{"d_model": 384, "n_kv_head": 6, "norm": "rmsnorm", "parallel_block": false, "init": "trunc", "init_std_o": 0.0, "init_std_up": 0.0282, "optimizer": "cautious_adamw", "grad_clip": 1.0, "schedule": "wsd", "decay_shape": "linear"}
Each number is 500 + 25 x the weight over the matrix's rms, rounded and kept within 0 to 999. Layers, rows and columns count from 0. Numbers have three digits each.

# up: layer 2 MLP up, 1024x384, rms 0.034, rows 520-537, columns 288-335
# down: layer 2 MLP down (transposed), 1024x384, rms 0.0295, rows 520-536, columns 288-335
# gate: layer 2 MLP gate, 1024x384, rms 0.0336, rows 521-537, columns 288-335
up520:469522541496543499488530488506504513505510568513528473490495460470501510512503480558510518492494514518500546504495550499493486513549532484508472
down520:504522475490471520518485559524485490510483452485473503500521487467509515519502486496461512501495498527466492445494471479510446467539475515498544
gate521:520525515510528496511496497483476500472474492488488487506496515491501491520485505481497506474479529524500514460516505496521492455492505476510484
up521:492519549487431487529497485535471508464512481504500531532531529465483451486495469531482489502512549458508501468541507535458489487507536528492502
down521:502518538476424510533510484532461508456522473497512519524527509469483411478497464532493482508508554427504502456531495540456501482507542541496514
gate522:507503476502498489511481532498563507501492489471512504516516486512488509555519467503511479499530440506469488512516465514480512515450496490473498
up522:476478452524457533483541473479488453566489440531484536490502543553525529489541505498536483472505540548478503468494486492495497525452489510536524
down522:520515537463518471516447529522490537424516560470498468506503470455482460487467508489477511543476454432519510523501516513510508485546495491483478
gate523:471424539506488569474417503464532476534528470434493501510492527503505517496478491539514530570507495501519506516474529481437430464477505508502511
up523:450580488506521472531545494476501460488482479511502463464484523521521467464469506450480482486510479521433487478526463490516555491486504502510511
down523:537413520499482524474486490523499512502509497478505501513507488476490526528505498553515514516497509479551524522476514504474434501502503499510507
gate524:505509486479526516531499482490481509470524462532433522479499540498484485513485547504535490458512509496475484480527509463497484508459522510488518
up524:505494515515517458508496513509477502502459471523508500484463486494498490488470496520490507494536503540492521489478494497494499453502484518499502
down524:513499528513523488523496502494478529488466454528484514494492501484488494498480525504490499489529516537499509478493506486496498477480468521492499
gate525:528500460515483483467481540462506478489498502532491568517503483543468509480493495541547453515504483459568462558481536541513478499510493523479541
up525:568506533529515465458505486492471496480536503504515521484494466500524496480504542527509498512541468509452515496477518515500533525531548510499522
down525:406466470465500527560502508500515503513477503489497489498507522482465493528504467464483499496470539476543495493526480478504471490467442491506470
gate526:501498506524561489529542526545478515490482483510457488541511472511490497529497491497481504491458510555479506453543492483509484491491502503480508
up526:524475470541482465511503461516498483507496485525484500476495475497546479506471512530483511495490553487474531507520521540514463494464511489475501
down526:537475468545484472527504434518471497514494487521486498482499479504549463495480501536481519479482561469459547498520495527498451486455514495484492
gate527:445485493529465504483511452512505529484522521495477508446450511504557566505507539407486535452478535527501535472525486478501551508514492490478419
up527:520490521500501472450520477434523492445533486522444535469497474491525518498493497431504492460525488472478499486483492487552496518506515495513452
down527:540519528497528480457503509490489475467528476486483526508473495510483478545488521475452507518531478491496450496463506465511448501507520484562488
gate528:504571489506439446513475472436505474492502499490521487465478512533516479477477491509478478511511479479445458514495458511524484523457516525423475
up528:496460513531551531475486508481514518527518503488530491524504458479524475498515489462519483496483474507499461493509495512509453502480546459482520
down528:500471540489536543511513529555494524485489491515487535528508517493499496520514526506507535497479533552564527494500546504506514460539458497550518
gate529:509508515484477491510512475467499521473532550510502504517525473501513555499521489515505533528536487511501530483485509495512534450539475468509492
up529:486493492513499512541508497511507543502462534491499541514513496524526506492505507492519539522502465498519515475511511515494525497492465483467509
down529:474476496524522494501482526538491522528436484480492514481503528511496459513496509473521487494485468494518462490507472508505481530461512500476487
gate530:491476500544481510511510506514468463492506490517517475503468487501499519485500495482509474490512503538507484503508504510486470514450493515531510
up530:533493523493521530504526493507482510474534495516490534512491469514510498485467487503497484493527506522510460523489483499544510536507528492494507
down530:457517472513488487481499508501505500530466511499501488498499503499507506525526503490505521508489488470499513482517490494474484478486483509505481
gate531:518514534507513518529494503519568495519509496477484519478481510499479512486461516507503487504518471495496505525520481457492502467513500516522525
up531:518483517511536528504494475526504487490503523526502491490479510520510504506493476495492483472498481507494495482504481491513501501490526497503503
down531:520512505500494505517509503517524495524520506502493492484494503503483492490493508516494503505509500503514507507513491476477508497530484498503504
gate532:463496491492483496500532516475535495457504510506470538497453486482524537530459539490498537516506485564459497487491489453524468478464485505459470
up532:491496503508540502474540511518522499531467499539547565494533499525489533496526494492481480512510485502481497510501482521489490510473485504509527
down532:500504499505535496490524518521518510539463498527543542486515501541466521489523480500487473523492483486489480498514491518494489498494493478524542
gate533:502488465518512512490486518487494523476543480500488519519512445459461476469479524491528517482500509496462497490484472544528506497529447495498567
up533:511527490518493548466490512475510469516501530486501498496485471503456470486501477477489474516501467481497476498451522533492498513478507541531516
down533:488512541492481486505520492521497477520465526482504478469497531551543522546521479505474499519499502524543506505504546457461496495474553497501418
gate534:529478455494470455483505522472487489478533493482457496471560488486480491508475505452506524507531513497487521446479496509550482496523506503533497
up534:487514524503511483497510481537452492468475489516486517501458477484501514534495516470495496480490488564494489518509499485459461471528507509518495
down534:544485468494468468476500528482498473488545510474482494461528479490453481513483511453505513509530506476492500461472502506543465498534520513528509
gate535:533521474501518551482496502490463510519524509497498475539517472497488465515496498509533499535480496503524467516472495503510508489498475551503538
up535:518480518501515488459485451515506514508497476473491512505456485507481492492525473487531542487518521543511501488495494507536485501507497473510449
down535:477528476500489521543516551498495493492499532520500500494541511471527502513478518513473454517476483450489505515524499491457515507490517530498559
gate536:491482549493447437525496529474497454528485476453519544499519499498487463544530499548514492480462535458541456508460568546518473480536383525428470
up536:433474501543510479497531493524469458505509498474467488479500505516493486491504493523515522493531508538480501538525534509497491508522478483505459
down536:464447478502498541498512505506555493510552463565459555467495523478443515475496449447477579450590505512474505550516486457502523530488537497541506
gate537:491483522526457565496520488502485535558507547488490492491512464541471450443476448529538470551539514474533460527457509513529560512526479536478486
up537:444514473505540525502506522544476519483499480510525467473487500486531516518520509485492515483430532523461502446545453466436453484500515482499466